{
  "vocab_size": 2625,
  "norm_place": "pre",
  "rope_base": 10000.0,
  "init": "uniform",
  "init_std_o": 0.0,
  "init_std_up": 0.0258,
  "beta1": 0.9,
  "beta2": 0.98,
  "decay_shape": "linear",
  "seq_len": 512
}
Each number is 500 + 50 x the weight over its row's rms, rounded and kept within 0 to 999. Layers, rows and columns count from 0. Numbers have three digits each. The size before them is the row's rms in percent of the matrix's.

# o: layer 5 attention output (transposed), 256x256, rms 0.0789, rows 17-43, columns 0-255
# v: layer 5 attention value, 256x256, rms 0.0793, rows 18-44, columns 0-255
o17 103:504515480557479562588494457494494506498471425510460457493489439473491481475448405555464512483502361479491554596559545514516514487502535452460476432552477483390519453493576508506501338500505471447519496473500491438518404442499594475522561544413510495408621507518456531503493494439454545450488453420488483532397508469518531458441474513489465490542481504492475483538462477508469472568526533550557527509522459432505492576478534628691581550489535531533487519674512614461498492606463517565600478458428452521432502567465579465532538487441523568525498458492522503448530497505491486483449524459542460443542472515516503418502594535588503572431469569539511500546482560539580546430534445487473453501444388401500485544466510428470479493489454464570532462643564516481496527510500477
v18 098:442494521511532578521509505502552545452556532442560507525480481441555557586589460488430511514571474432450412481546556502690508497434600537478459534404481455569550535463525534480458497466508451553547585347492512494445488539504445487388576474429499401423513460445565451467532579530488490539546487568586485568412483477449506561560483417564555445454457546457510596563518552510542503435518418539532437549464585499545456554451513522374510512561423452455568480459484469490585525500434517579478557445431633518507481477446527497569416514421489424503502543460437558535454530473526512470548428501475491506502527507548585484453534523455495546539536445526543459382463486546461465500484560488497513468542555418485459443510470512517467557472463455533514496519493444460582501469557539
o18 100:470445452502420433545496465492424516459537475534539536542476513532506635520494495552416567552518468464524448484499436506511578468421426512495476450511532514531533482544466460566499537554566564476472512471523474527468469511514610556577573532541481503567554572567509540494467492519383495535502488467490537530600404409512524543534516517487446397484579498497563476466486529552499497494503566515396491423575425518451457524498565415444410392537431539393385448430635466553465484461541382465609430608428520558448498427515510503391439436550509499475518504441535469475482504533513481461469405577456528495548492597575497606496500500484511492445486488543516550462465499525448474533504531433499568505497433526495449566452514612528538513565522554456622462477504498549471505462460562
v19 090:516530441502563492490516524475433516497471526546363514424434403491573606475534464459453511502466461460532570569566516517534521386513552550515458445478487520565583480546426527619558472516573524492552442500520640429450440409472488478455524531436511433506531498429507562560502609592418501565460500508524524570407512527542411440439475527533406488458540487500469444463507528547503482431562392460458468556556481467588542516517521553484491575549624444539564599499499500534517438528486526437569601443490565509518486539483502555474424498387541448491549551516531481458437551510505543475518508540407468448527488450451543490477509446452485500557524487481503463521552409545477405533490539490457533568481589494472564395474449490525567464512511494537472494531433467400536569521603466
o19 091:411405507587488529475535529535434541508497449563537532445487436518490453532493516533495539506547538529406532579532522550480478470472431418497461517463430467587551405513510474541540475492488388442532493482517529528494439518505449556591592498445572499577477507482534453488448542529437445593456555455649587480504338447423506499551600524501519406538449497552512517602450494509446556540516531536493419470448401517514441623526549464531414470529438546472451511465614522547575533475538479408444486506531536536478514491481607547497464489581401453427484456525524445528470510541532477503449466488502492605571538501467542462547513554436523513487564571556514537511426460450474464448489517534561561484460437472511428464393499545490525407481543497537441501521472454571556470445424576
v20 096:474517527466507491482489493495583385436480543478497532438526483547419503446549452501512498426416358521503525532539530474583472435529537459470507534522557408545480479470503388499445525533514464485625466480530467524525452534471522466496525503401462517531512539471544532435539458460545408547537463496413458491543441507517523566599499544497568452398463492511480480499520553467453519590520567459632443422508488616529453535452396497536546546457438466464563520449527507503530459522457512537525497532515450572528516565610468450411461522518518395518522457500496528539563471491527447597484498532471553536532430503494473509548393560538421461532455479556340489523555590414618543511482540530473455445526529532507491543478526484493420497669500478514515444450482645500537550528440519
o20 100:437530553521505491421534476507576510458452517493518565507486441470398550416515499505516469454539542446480396449636449461553477458507569611543569512508499452470462485548521534448541754551481558589423532447507527488500508435579509512472523541416484466428504529473523463476487500577531507464587508454442470459468356606544479484574509491466444569506523520412506572473537455555527534555465538455434502554464574493497516411478522488458468465497473487628553480384490525513485487490551440486537546419520531453434525535570467557434498471432537436477447498435474537503466489479527555502489480488490445578424480508466561494508544477411402557476438444501450492480547524494558545497505495492444547574541518559529501574560500547426467575438546499554458414456575505533520506469596525
v21 102:552446410537477464559465384506586521548495556518493470572461563522505537489506432551509435541576531513475458434506534432484485523558474522419453571588506505527529546482559438423492516491462490479458551559487495549507516595407502492424455579478461550421505549520458456591456559556526518504590509469446399493507517433478541513492424478504498431564491557547396504501497607436502386506454492431513532473512424455464505487506450456481412603440515533579454445456504465471513456617592543502499384425480495452498539434484585519592518569499512548532542573511450533528470542602439493485423523514454501547438442518479509474489492649473457516473551454616379509594525525403486452511384487509505417469486527438475430515466563460491478528521536569435518500441520540487522485511538541
o21 102:493503534563624466484554546541609517549385481349466392558538493495563530466545440547522528512598478504500481511459491453465480524576527513484506535505557536372540478487407450515466430507509540495498497478470505504479394497364519492490510622461487481484481519501444464595534388513470416461525550429444550487538479440517542469483487492520493531483600434496505549470467501565476466536525471518482426651575543505497528464467519482539476450492549539516459514424485554450536530434469542561511489482459553507417408449492429530556427536512466556508494550523511483472444608413449536450514538536513479474528447557503477582507516433449483471466522538469470491500487477541529548416557498422671483576418504481528577526444526480529452591445540585443583416413521552540503566561523518
v22 103:441504468484535587494502524492512472455427582523432508458505390452453449524510463511576544504458520477569453546579518482493523584462502514586490454446478492492494557514544480532414508533517571567559375568580531591417469371462470527570570487601498416485511534552448449595474496396542540396391520425505446531415442485425451584486509536538464496451564425503486545567560554435480501484503436543506471575429498579463505511517559495437527496366508570519545444510548525494512544390495502563421504415492486534516506517552523502603508492555628371485453491484547506490554525474503537542524489549510435442575450520466528543509501506543457481528531444597539547423467486470450465512585489436457501528523537554487513549565535483594509523420529442467521467525503478506422514411481557
o22 106:437416526532432539507510578516480529451545479498476510567453527574557524465455502432523472446534489397518535556468591574439522538427466505495427372608499489536538505502416478516523405483515579488433577452485490543490537473534494464520495469571522544445493508563433486520405505490574508504486479415521486528518464437551535541523409566588487390536434470551496490562520512587522548442545545535479466450488464439598518512478559525479573560428507480555526575461490561509542516537484527518470556433456506598473470550472488450460520506537484496533587491494465478470519528514477405408528470475462495514496568550529412437508451408532453510483459555483445480456475493473438545490479578579362533377455577604534458470508487571470564578465502540563655513433548393546473459536377508
v23 093:417434579509506516500510465492400544536562502558584473527547429507419469560543504508414529551472552379552516483525456502541495417417622535616589510523563538412474496509485514553424510463537438525534543526620530461487480428545533430481570429525552484380480490541498510487494482478523442413439556455435554509534578509533548466611449504555399464461486439469503501439494504486547467504460458547464516492510530645494525518438496450482582459522548464436530465533466458444456576512498384519473548474552433578424445450512451520611471502482460469505444572467517546461439521558499528549460517478497420614479453386500474421571517475528547517466462461397552517498528569548476446498471476545542531529455546538492421532503447501569419556465454524538507469554551493425487546486521588
o23 092:524463562485492476470536511528391486585535480503554474514515492535496536523491546489529512478461529395556526474518540512468478375483435446533502503601493542508502509558405526515519326588476519512421504427482516485558573515535482544428470452466559439400479472545437486485531471409516588572406504513459464518573466447366470515533513492537499532487451504502516494532405622529519600526470510526567567456474600521529508463376432576524480424486464440476525490476515555485469515563430476426543555629552458461589419422503478469509503502541500488475518582569457575496509472481472477570431502495513428531535586529514464499538478517508504497465535421509557401564489582457540473598554510484463610479478431535480516459513497496539504482521512510462618439559625493397481458479432464
v24 098:620521518540446502531445552479479554465460535534501514506430430631531533481525519514579453413640519520459475500446480478481494424552499614432595514450538509547497550593486432456469526482519494414508626353458530465477475559475511451472446513411465532524418488499543511466532451541475468462508557438396406566485493474596522532483539501479571535590453569451522577450537527374452400493503485425465565468446533543473471496439558501541490460436489525535491510413480566544469458542457541482409507569514548497543503534444532467443499527494417509479555406512446493523480537575449530484463532564458462377487492553480402465471587411446492522449561551462540500560490565554510483522569554478450555385512537506556463456463513481422511445576443509521519502475466509551500545460505438
o24 098:531586478452554479549539586556563447465452531542466509374474500486449499429485444557390523523452490515480489493515426486520533521542588528494493483550522570506543569512582532459548566496470546478620429579483483503498415531486479460495536546535407480589587476420513523472524538493393531428491588462444456389469534456466486579562446516383522492574470470497410547521626626572518477499454552576499511507513448469488558431578463496581489463542468588447494488441441474478537478418480509520475500573389500401484477505518545457507422526475503515471425473617598541513480465496473505592525502524491539444457452490541526513513525539410521520470560483514441518541481577521420542495452493492602439580403472454541477561494423558517518490504444550485443475425437526449414511446513515
v25 093:567496518514488551397417532464518510434523551550456506479597526512400487484492583502463510515480437466480497461525436439506505565609443481563507488495501539496492490464507614516477504520523583458511535461433448543513517503466549438529470496476409513544447378608486500515495462540441550512470515476577488477525627419533431429469505473538545462463506366537554528599476529568502541478544462542449503515496485423454603545565574351461544463654518485417505517519497578531582461550533452552454485441542430462482477373484543454525456510450550553532487467537561456567514424579514563480518382517548538429569560471579439505488529569474550513512515486453503431454427427413459541482550523490488573535415535488402557428479484503538535541471556476457480450469539471507466535536488457
o25 091:522369477551388494628526418450535560446640497490574395460525484543547509568517484513581445525469472556486519463445538531469463462457510451486497540517446517563475530478515556475512440535504550462532537532488463508493420551495424523546417507489514510550456501470544494554449596565568541515402498462462565500494657546569601577493499615525470544486489501536494457481565414538567518503484532487416443541437527576478543553505489479461488436393512504496528544506479472467550493523492533428543420488505495391562507494514494497480443502507611514509550484504568427534551531497475553520518510462443544544506485580495519434385508556503623458499500495442426491424490447489545519521510402513553446437474468578479473444446352477482389397539436430538484476558579535522497481504511474
v26 099:524519485483488516404551509486581506517454400465459557493556490530494537440455403495521497462457519549493553460459493557618552394464490513415400480503570405471512443468486429457419481586476489486499583412465385538474454482531433516511517435520480482482558512496573539513568428490538464505488551442598470503508390463522416496472452560534402539445475477545450557501544485480449471472505487564507492439460523554579495428487463586478475482453425525531600476540541445478416435490463498467515487470587571476458471528498543537386450455530533586544555550474491577538493479530516560516497616481554623534509514470533473542455412474598514418562552462511535638431513543534555516498473471496546473420595522428551525444463557549497476438558493502588496533476504569499509521466440368
o26 101:507439459542547412508496517623554453611469535572445556571502510462516521437598447475555559473458482445504469477489424452515544541579500497502490505499470515485481467588575433438611580487475510500498537469519472440477527541567489492499446589442615476464600516435530489534468447434531519436512534470566471563613440512427459451527501489472418534500499562528465472557503450451480494517420533500420578517472428498447424515491527513518449556465450478570521533460531498605530511427499455490580550417459564516522551583519430505432525519500511526475512472405491500435558484540504582358505457527529449514486511495441512449520627580527500493482383490466531451568529492510411503482529461459418487543510500470432453506552508514476560475583459602542348488461480497467499577360505567
v27 104:541527476483415434492432572475530504616477423555523572559562469481475463460389502454393486497529463507570545517454510457446512560524453512457473538477446491536517529520539558419454497543502556446408560496489529468518602582422442499613481541518463441549535427463497470549554529540454561548593524545507523508502514501446448491527474555497495538557484487571561565533515487437441455399525626517493477558427617411547544442522426584421535564493420480467530517473413484437373464444398359461502589563420526485532520496492471534505510502535514548528425478529497556580501519530456524503459470526521482520458485465529474547539451633532427512529538516571442446476485482523490594456429522469555485531422511590438518520493495494493408545509540568410500491513486455456404501429480512
o27 101:466495433450491497446401541523570538514433469438451446521571523428495515501575519473539505514436534543594446507543547421483463489518606402448532542465488405451562441464511537542542378437480566590467545539425490563546451659442543507536472459513488426515493471544503555590501548472525426482389453514466506474471497490472572527379437567457391603491493551446542512429560478492535498446553535573466546467513455498522490540588495555544460526517497481465459445528525522453533481499391484536589476439477544513541417492530541392421494563541599506480501582388536448421577403581474532538416543521490455465554441515517559442482524511551455450552523539539522500487540490483481477511575512486532407513474417463537486484478480529491535530506542449536592578480525499544530592514506440
v28 097:505463414490593528491446493553499488474533521563497479423510541499477550509490478548554511461453442525537512546480487480420495493477512487477385592522496488560515446522469476506415529483488503539546529513576429534537497508508565562404456459500555488474511529548514482409491502518557494482493544590583450439504531454393572575534473460487417468591546535483371495474629448525441479533450500485440494423532445525548416526473482488461434548475468490592512483425554543521484397555566422565448587457380375492547537479490535577505527574463525478590450508507464522443499551497437535435437461538442419504443474544460447542576588566463446502505497513507434515435481536434420576536522580498468456443455530490569492515457534502548481490471611522456533566513529564351531630584496556
o28 098:437559486457557395473515512481538481455524523376538494575592543489499571533535563513503580482488496511514534524473550476428477529557547492523561552517564510382460540507383514460575550506493498535546605488511555458532413418386548506505453495539519558504554533511612528505505500512475500549487544468505507409501493555453531389534475501533492507460526416538462463434478487522456483515505470436450410557481540525611568500388452516439459509560510408612503492394547472490547507497471495444499488484481517484417496439530517534475436523615359532394478514573490576529462580518525562440512536498514501500437576540496568551522513405556476502475483499453425480471501538428481441411496614454516450559437470569502567386462506420537553533471579517452562477487493498598498420532542512
v29 084:538450648534496424460519543574477458598485511556505585547575510544538507461492470459514394484546446567454450490489533461458530510509549424442486478495453477500498547504491404556459494504525467517470530579497476481524470533472537504528634449523553480521516567484533524536490502504547472476490556524525416530501573535481515391497579537487464534484477551435528568478496456392499479464412549513468522537526514651566335539420429570546523566410384524491567550480590465459423567622444497559464443518400444583415474522566456482515488518515524496436511502501445563498439513428451406512500441403501470490485449528500465460555563379578446419432484509500513469482485589475442497453500490436526510477476582488542545476509544501518513589525427559517494430492506512510528550538420445
o29 084:501545575452548516457489523485467514514567545559552546469527457505533469438456448536539575490494498456542455479609558476551536506576537573431497446536507452584461491610514534568402586585410581495529467511435500470473452526506567515497467382512390545449587526567470533533566564472493461511513469537456494462466513513416376388504458409400486483486536530450482567531571584556551530460451552488455541512531521476506482432506525473410527442554583473468445505446376523468465440494442516515504526440463471550456518425566519462539566512495464514444581570606529494460491436413538519466477472455443482494436443448499537494542534468456457491469560469428532473472544569472518461467563590487547503542504481543533622585407505543522562488477530524517491381522476432469405439520591432
v30 095:491533524462440525462558613508588512476444495494484618499495554540506552478477521458554472519490531604436557504465418470389548543548506508429496534542607446622445488520502438399495497455468473470458584458491407535509511565382485507575548486451467511518582538465536492539565558500567504574456509427438447411481496500568551529496499493496519583457518551463447561482544504394480482482445405575582553413551538554458379526504422509489462452320484544526492421463467439529484418493409549453429487428522468508548457457447564498493424492496500556518554476511530580481531467565464474564519474468550491602562449575474483503457457471561475456438470535550478572509532563458491534522534420381498513449419541461484504534485512492464462524509482518514501446504494493577512399437518523
o30 096:512507481479569504511555530555544539439483525429422498519477560519463459428534492511480563464510516429558513469492483441460601510575563582422539459549494564493501529463541382503482584453436550541551460490482474538505478520472521537515464572553547522474554448509435509508510577519478528437446511441492504524485532539455379494471438408458370507484483452405419538536510496523509405481460586553493555535571459531514590493483429561549529501468469466579528454461452568580632400481549496613567544439454470499385476524524440424610508577532483444574525515524499508471555448493497582395518485430467505481517476579625516510479519439507464461448510576501503580526612506557463557379519436437547446487450505496510518596568453511492454469448466570516500488430490441413509491457538465
v31 101:459538527465591430442512546521471460496466539452537528640372440558386525548542510479538469527562523564534516419463440432412531522452504496562473543500481455566489517460597507510460462513509531455479541532569502560513537493379520581494450516520583586506520619434450450583477507488582442559599441523496482477524503463421488600503472492467550427552499477464571547500414524472537534470519555400522474554408426421528579501463469447545513463333466521460542479507462424490483538424450481379496575591528484505519496545513481510567546536610463522543606452491455469568478466527544556462473478477398514506515561480561486445515522539530432499574412531529470554611458500563502426517551550540489470427528490445459487492507473552470434492516488533530488513413496515539512518483522557
o31 101:529527478474578572467390525598493494422398426408431409479501465493464468513519388573492471453505522490502534576536541461528602474504496457549550550453534517532570614465521545474544452463435546545385568525492460501541454489590483419530518424495487420470573495465471614478498470469439542505535453517488435493463552409482383520570372512414453548531475470500495531483474512505476447498536461571510491459503604510524539449450496493621568589490538563549483445566497498487450538495547503537530466457395529555466367507478505381590434441444563569440512570446540456502566507551541517503479505508587470523522471495568484512519504484503529498509472478530528518480467465463552579494539457492437507470450495403501494493487476506514473656422449484572579494443486487523573514580481541
v32 090:493434473552453463546543385525454514515578472573461591428536478485567592513472450476487453554504455429478572572490461522489474512499568449508482526463547492483477491474501617438559485432492438411518411542462488555547412438509471472514462447569460535590439440548546463504536526551471540432501502518565516422579470602537477566503440518476513517493540439562468454493609485509522498527546441466530445502571515478501563476468486418487517559557526552485533507530516553570631499485526366462519622504584470548583460424483485450615472417477533595473559524503509523405526523417495499550448506559425503432568479437453500474489557478441553595421455433435550438440557405494402575482544459480482467505420543454535532577513564496576529494480520419525501511510440474534544494548548524
o32 090:554495492533442541523540511470461607539491471507497613486478496547472456513508525426467485523519507462500527565441538511567555443491398426557541578498417508400485532558466523429504327481454482515575462466430505480441495482494497441505521514464628509482472441512437465479466586425521505513533508515563522482470591602464530484525567560522476420436480496464550541588501432518470550474583456445521516430489519517518551537398563556494485410478458458485510512454509463503567548502449457463489522531480450524527495505439547524541492582524406480540428389584454478563512435449538520516502482437559508373551541565470456478501454574529547491495486440476508523594536484483541482543506500438494398585458438559441533508561458450607502451454557412473624503659532567548539487470530595
v33 101:467484503481391466462513470474503530548544509580476458442493470459456529430517468510541581501414632531551608485484483459574508525595485507452502465543513350506495385495512637427446505525561537569499495485580556549471598508475526519441548428499372496501479639510481480489490464488549571538494481461495486480483384458485475586459515471482506515507498395538481495437487554491551490528503490458461525583471433609513480544479469604436432546552512536466520454623502549500442544526499598488513491330464528508507571508541530489455482419542458574540477585521517574529582537532494432575442485464453581462596540535506476454415457530448522521484466555474515513493468480445512560430501471492514569444566512518551463513477566485476536562447445480475502460525476536448632482487452483
o33 099:490489616491579500579463509433525486575449520558568433475367603492520554471500488456479510458553538523515519470428475493529535526495424524511575478479516452464524442508558489471474536478493474536591411530387513414434580480483479545491402574468599506482500499468467426493493369471506517475461557447517510496548495523472538549522493397555410464506505524570533502397506416523480511519498501514535424517485461465454461501541536426550373562419448399515476533489589497544503513492543491549578429419517578575479524560386495517529527516499430489514556541425521481518456513591485465369573481500521527402538553569479516415573632524556485575477469568502399479480482538511541440475546509555510539493498581591475539576465406491524500479540442549520486540535540503409535522487437523
v34 093:566515510431458565459480482547499479445493501537537525484546484486448523582528520507452459509526533479428597519538486531513453588473526479448504530557466456533556503418506459524517495475496492399513463629472498436492486516512399449553569488439538525519459439545594431513479533466445552472577555434449505487521583528523421564538505500527514476398550457500515526505528551535523506523571506525356461455592445462409595549425498639504458446512418575484570450467534573459517537572453403498551434484448461553476473393408447477524572520550547544569538562543586462456553580527519465409509456497443511432513554605506479499480486461568497496511487477445535509633437443409454485516516422564459515460420500439485462535611440524462545493483420579445502472448497534434528435551450523
o34 094:545548473530536573517532492430525534466578475536468506450416520504518432503543432556454526523495537612521486527491535509463482516484597604541459490607490387511523530521502499597506412431421492427633531498536490537438491582418486499574464478379477448489459550549514461456478476416461444537521447470478446586445515549480518459510486556505474504449512438470488517542377482464512607509564475422514545446459493494501539529482493512416572377469572452514527588517527454527478515475529476434490431514478515467520492523552428451497511439482556554516515555556566417464522526517514596424463480463509523445447489484468480524518563500519555479538544412521450516583577531455598474531544415563564406514468485532456497594474410466545378512589470555510691509442529519500478554502503473
v35 104:465478448527476462554483556459500552458470471501447542457436532501418472470551382502491404488559424425502504536581425513523528486515414511528483492474578518488466479523495475549557496440560528454514475472447551540499570469529520415512547541403450572522485460542528592514486452483466437431476469443375477547549523481515435454458461541506630484453506520506619481518447554529484505474559495494524520485537493595530580567545415544502496544459532432485631486521489556531442483535498412519470505418529502524566491562457508439417570459478546389561568441459475466472631490563475563535405530517474521514426538496465510406514434443568478502559593437614433528465499459463552455535527578525429437498612461500437546546490490492580478492586545532514506463642498468520538600519447500
o35 106:516435496628484500525548454548478616582453456521482528545509445473475493459510490488573426384517556426440459471593378572488430495445548471534497554515482484439433497512637548509582679464505465457462497523477428455572495554537368503580537517508525465403448571537471531490507486517543514516548574462425490494531448458505620488542534518493467577529436479508448533579517424534528516505488538523467449437484593440443512524567500483484444421481430510442571540412469459539527548491558484477509490493552494466496455565515549441443492511517546401559510469458453500514453501522576526508492493482506453596468473479539501548489484470474484519505559534553509531590427456516448585426473462438478446563528509644527433507430576526436472557442497467537455481482556448586473561580508558
v36 099:447485496607473510448530511399497526515497476450528558512519432484565512486415452495486448457415480548488509525471496613554478490510496429497461514491490503507521456498535406492426513405527542542537466466561482512553442562517473504523538417427495446484563507461587464532549481562531541606508522562500573456489477497512482412499447472538517525382531506599534458365440473486478504386459557510556571491462655471515566541473584477517482570463500498473437404529565463570465560566480415609331554461578430504463462474556391518449530431508509506573486519548491511444426503430542480386485567583505564505575499501484476550534446475503446492496513451482527490382475509593467506531469506504453475568486518427439513504536442498566523529512539565492521498468416434550472525600458468
o36 098:477484559481397501461524500501469554523498461588463517608491492517492506452498566453565561542453557524433481506519600453544511494515451516508447511452483541448533521491603502514440443501476558553557474459558454481444480505461608505517477569512577643463496548514467492536512548532527481464487468507453461452524448517401355446505581529457600499449492507503479447502475465538483579443451477452436488571499581521496434494466508442459515500503448456452529476522595374581484416529536411380471525440531543495494595455488522456492514606422477503456587475494543548469564482540536503553394581472425474574484413462501490477537498455435503413483577473551463566554461467404419486454472507497534528454502400529437416540541548513504581475549525536510611509466559496604572510487622490
v37 097:562514587511488450462486538450565484441483549548493540506477589510449449502509551480532529586566406500523516472519453453483475431534470496438414438482452410426526621595473513541439541490444513496514469530510444453475594528478468498487538389474428530556536545490424456571544504493448554546497456618560426415464504509405504529559584554504503543474488475499346473556414602484555452491415453475414599563534460523597508552485461533543471572529483526582496453484514496516460590535467542573525456413414525495488520517453439463472441441593489476419395421499554521463488546602456475532425448442524511472523364490514548502578517495485514523486540475407443495475465553425463532448398530491436514431563533427521490507510584535458539491527516472498526526492558467505524501564483530
o37 096:464507551453523458546442554474531540486531530431579484498508541491598557476505429532523500573588510479521530434485460508603413524606520549481531562459548470520469430544445523536484451478541513548477452531502541454382566513493462552523386454515392558492482496510558502502544545487424420456435529517446519450514463408565498467500565492466579423476572485540522543542515487537469431451558473463450509520471475528462436519473527513496475516506552512516472547443443585548396460530509501514488487446516471559428491484558473384523493522547398522453569570331571520483489575505476524423490516497505558439413547525493449483472593405454470513503549520462428459433509563541581588431584528472589484547439469580600454571518494557471545473500481599529632488468469454452476380562471486
v38 096:567479521413521580488519452502486522516399492426491482524469521467463487443495467494457480500564490452448503476490606518574487453506526535470479491461497451542512555483561594576502488544499514541465464559480531487494397470549495472482409537462527417482527542539467421416558505501440515491505481500402484470510559412483556456535582540567492537627463415544474505562521461479584458556477428513481524516596469608522459561597579439442446505523545354591472399551464425569510486604422478431485570496456504477509558483421572543542432542487450476510461497547479433421434452587502586542516507530537545444554543458428503410524564503598475483424474479418504476481570485400496455431599443528522518546588465557508520467462553574515505549461585572463492521541487442439544504545447508
o38 097:429456522486514533450534426478537433588529395449511561478589491522531541540444559512556450593510534569533549499508539574509429453412417478479429566487554526505455496509552399547544390541505501499572470576475472572533503552540524505483469466520495496489387526547516524495567532473473535580398542462519566553581532362482613484501531521552485466474516424520547419455463465484478516499445409518444449581442477540475498386449521498492420449488454551452478531424512544501515517496542538436394591478446531533462566473475500524601445520512479494581437472522527498518539584501515468489552512494615501567548528601567529450493486384463506546485480527482465469518550564561555475529413559495493379564545497510465493530444398486499513470516504517471440429525412598457405447495568473
v39 092:512566481470492498515515504548459547475523481505526515479527455588464390611418490564503581491415532504564581524560472449450478554512536429573575530452485472530465552525568492566473471599548545549486432452529508457525531407525485492508508441521536452423457434562437517552472549455536587474467483443454528523495471517525476403536433584511490610484465576500485498533581535496459529437467425509499499621441474412418408585481620406494560446491470485435416577427515523530511535411581410536522439560485480535457519557460511525499582562517519580463539565512505433579494531518495484475470572495564434425544469474488503425474561551463527595494513474471583455425492533611499545554553497550496547468473518527416465481501463448488525587375517450528465486520486357519492463522506530
o39 092:486483429404476587459538534514418495443581489559555458438477468477501475432455501538515430474466442483500514526489625514501566446430376518546529443553485472477538555474532514523453503619549460496457572519491492465527438560590489525461527456527462522567493525504487484456436468554548578474474451499496503467500609498470478584496466564496586513570500508543480480485512497449609504481573494478493495475434461497582365549409522543524563634488565502430481534480532508350532455586443599527511502597579473459585480552426471453527520448459550497498507509617490458556568400568433495517494512545465535471486549532435464485473394512543511516569507381472521457486493470513424480637467483503492504465420531516522489404509530497503504440547491482544485614430486457547592518489495441
v40 096:443515517583477492537576558531527496505524498561516485497452485500522481532459432498384534529494482461547517511441487420463484431531413523547490490550524510582521511565427495587496490477542545518471569473490533550500511519469478544602520527432510547526482475476530549581486527521569499493445446506480533455437625507523552542426513483500499417512467494449497503449533547453513549571492542424525506530553375455514518535539511597464525488486614490531500510528498578455493553500470477516507493589442547511475499490477351521624420473454484481570542393544472578487499487494457475499489426369492439483470388483416487498574525459480450461461507627472477454439499452536510493496530521576589450579399545491503557463545364572429492401496452561583502465503333512428531415443504394
o40 096:461546482533486535493448545473442500589487542489449479496493537522493532518582401552460495502509556601466528465581521469531461480557480440476501532484435505595519533408498559497555483505418430536464374531535558574612442557424447594555530410456494441498501417515487597425500521498452418567416544479533457472496469517407448450502528430418487483494468517411529419573537555524536530524561530514486480498526470435565452507540470481470489545540360539495526398511542505554544463423456523463598457549597482461503498517498573531571513533497483527468500513512491503488444471508556460502506441563429461556498532475629510431543410506485448475507501614490576565483528401489506529434490445521498491429454437433597509510499582537635496492500493461568657517537456473455493497417472469
v41 096:539490461424486500531591449436597422529582373541483449548597573536568490490501549506612485503494448516567487562427456482558435445567468557509545510535551574524547396516417513493509501465515520561472500462478447566449472492583483518466446435494529530453469519516505476510553573446545416495454477488502357544547528430488473454499578501445511501482421559454524537488439538625545559472416513494487526567479479492460494483529500510520466462454470480525495543414447541496500464422440573457520478460440452469492536579469371556432550417570513466491488577573468551571484480444457503541432507535568594587537524550486535508462528504531400512412487516552438542466449559562477590498596537543589384449443451541585383555469521479454489519502466560444521554506501484563478464539485506
o41 096:451588476408528433543523493467463444560519589449488504498544589508424576504515482503484541554433478535439429439428456488606541583501495533508511494479462463474505550439497456436481551461482431553487482574517444479656550441510502510491516486586578385477565451478528445463463442528473522461495563547479430503512492472531522537474627400573531567468501544495504493458576424486548453457521542381520592548572482492495549418551475525456490522439578428527466545553503450461437396464495435520502493473555504573426492462463558491476555487493606512419491468484574525509412526499545490446457471528494506527535534475477525450476454481495458459476543499546423550610554485469394560490558501425472420508523579558589505496597562553488570571483542585370521442499416576506473472478487485
v42 092:493418444478481436513437527531487544510506518530437444562505522533468502401473488423437561511584528501556504435496487511515549407580606564518467525461509449452462485483520549544470503471479558533478515506487502514466410542544564475515471459549452451521499499485462442571485501557387493455521451447586398448490526435496502451344445477494571474536492528512423486516506538483566459529465417540493501384507607357393549477546375526479511583521466500481520419474449527580477529600503492427499600469482464490595592546585523486501548476563558554537537587506519571456474514561390484568522519539394534520482410551484453584503495504425614470486408498491579423455506518481457579504536551443467511492467460547509522447502530454496440437444520524544495464608489443470544521482529490
o42 090:516497561516541575528484506472531486527539473501566486439506492462386509522480421454525478536490631535510526585407453489476549515509480383498476541522544502461454531537586516497503448499480515577547497494501468452404456520514407482601570554469546495520519478483547469526558469517470426567456504396504493533655616470480530440479585383462494409516483440566510518431610457509417513538555503538469511576569486596509501593542484503493491452484459439455445525432462541523597514492448536602553458528420443510513467462469477536461478552655389522437520518436442498471478527416470494475416575495552492420489528582465516480513513441510464523507488590433567575486468495453521447569548507411518471530427575534523521451559355520491481487491556471525454541527540553507444457509514466
v43 100:524549509592542573386471510470459429530563513416520557570486485544469490483538494543501449538537507415537537416502548436493512427472506464512498480508528540508514551443444437469483458480544456448585550512445489535510613393478411489487453454540563562498493501388540540475506503366486532482502451445523635493466527551480567500493473481513432509472438513521464529578494504502500516418505456562445551516614528550454587478426496393441464513466570458498511596554554541487539447488551471494569494475575607468446409533406543493571505474514565425408454563539517471452523486514549564436495432451662495557470444540506505483476480590443485572429526525486574459453530506544503548435545394483559530503580456441514467587557492524486566540456507539583486507541454553468571476543517424
o43 100:483463505584471423594437548527466442455546524423530482500527540515546557476501484525511563447540480404454551557464489544534545474401464483416514426553443423522494418581473559480527442534502512425407518475537496556645543506549588547367440474431490500457510494471448454457500482497489579443388538472528448531550413447476551439462540521495513555527550536531495482514479515357485464461494476528486526464503425513480497501445465590454547543474512586555511568491492484615451526495562541527609504485534550446521460499500411473505489540515500620532477546551472493509470554451500548454474362421528454508482478541568486398492408569592551486518519386538566454485499437630414546503486491463513483569568485468420583540474527540494511429541475511504548548491452455489568533521537563
v44 108:523498556643504468562444598457519471480449585499557509391501487489594439497504449410549540510481523493431432540583489446452483519465409631597470528568549507419552458513470497538544525449462463464435442534449458549476624482557456550473545530521553473475459531641494496440612531508450436496544444461547421525486570532542474520530501453418538520410487539546498391535535531542516435584540471511477456480506423476495528454477500457526525429416573539479459472466474445481453328549437478605474460489530506482515529447492498498553481545480568557492508537550520451524507530521536526570457453446403491514497561539554493560456495500560518518558508587549460577478484542463472441519550531422421518333499568520443478468486518514428471468502427462489525479454540560531495446488479535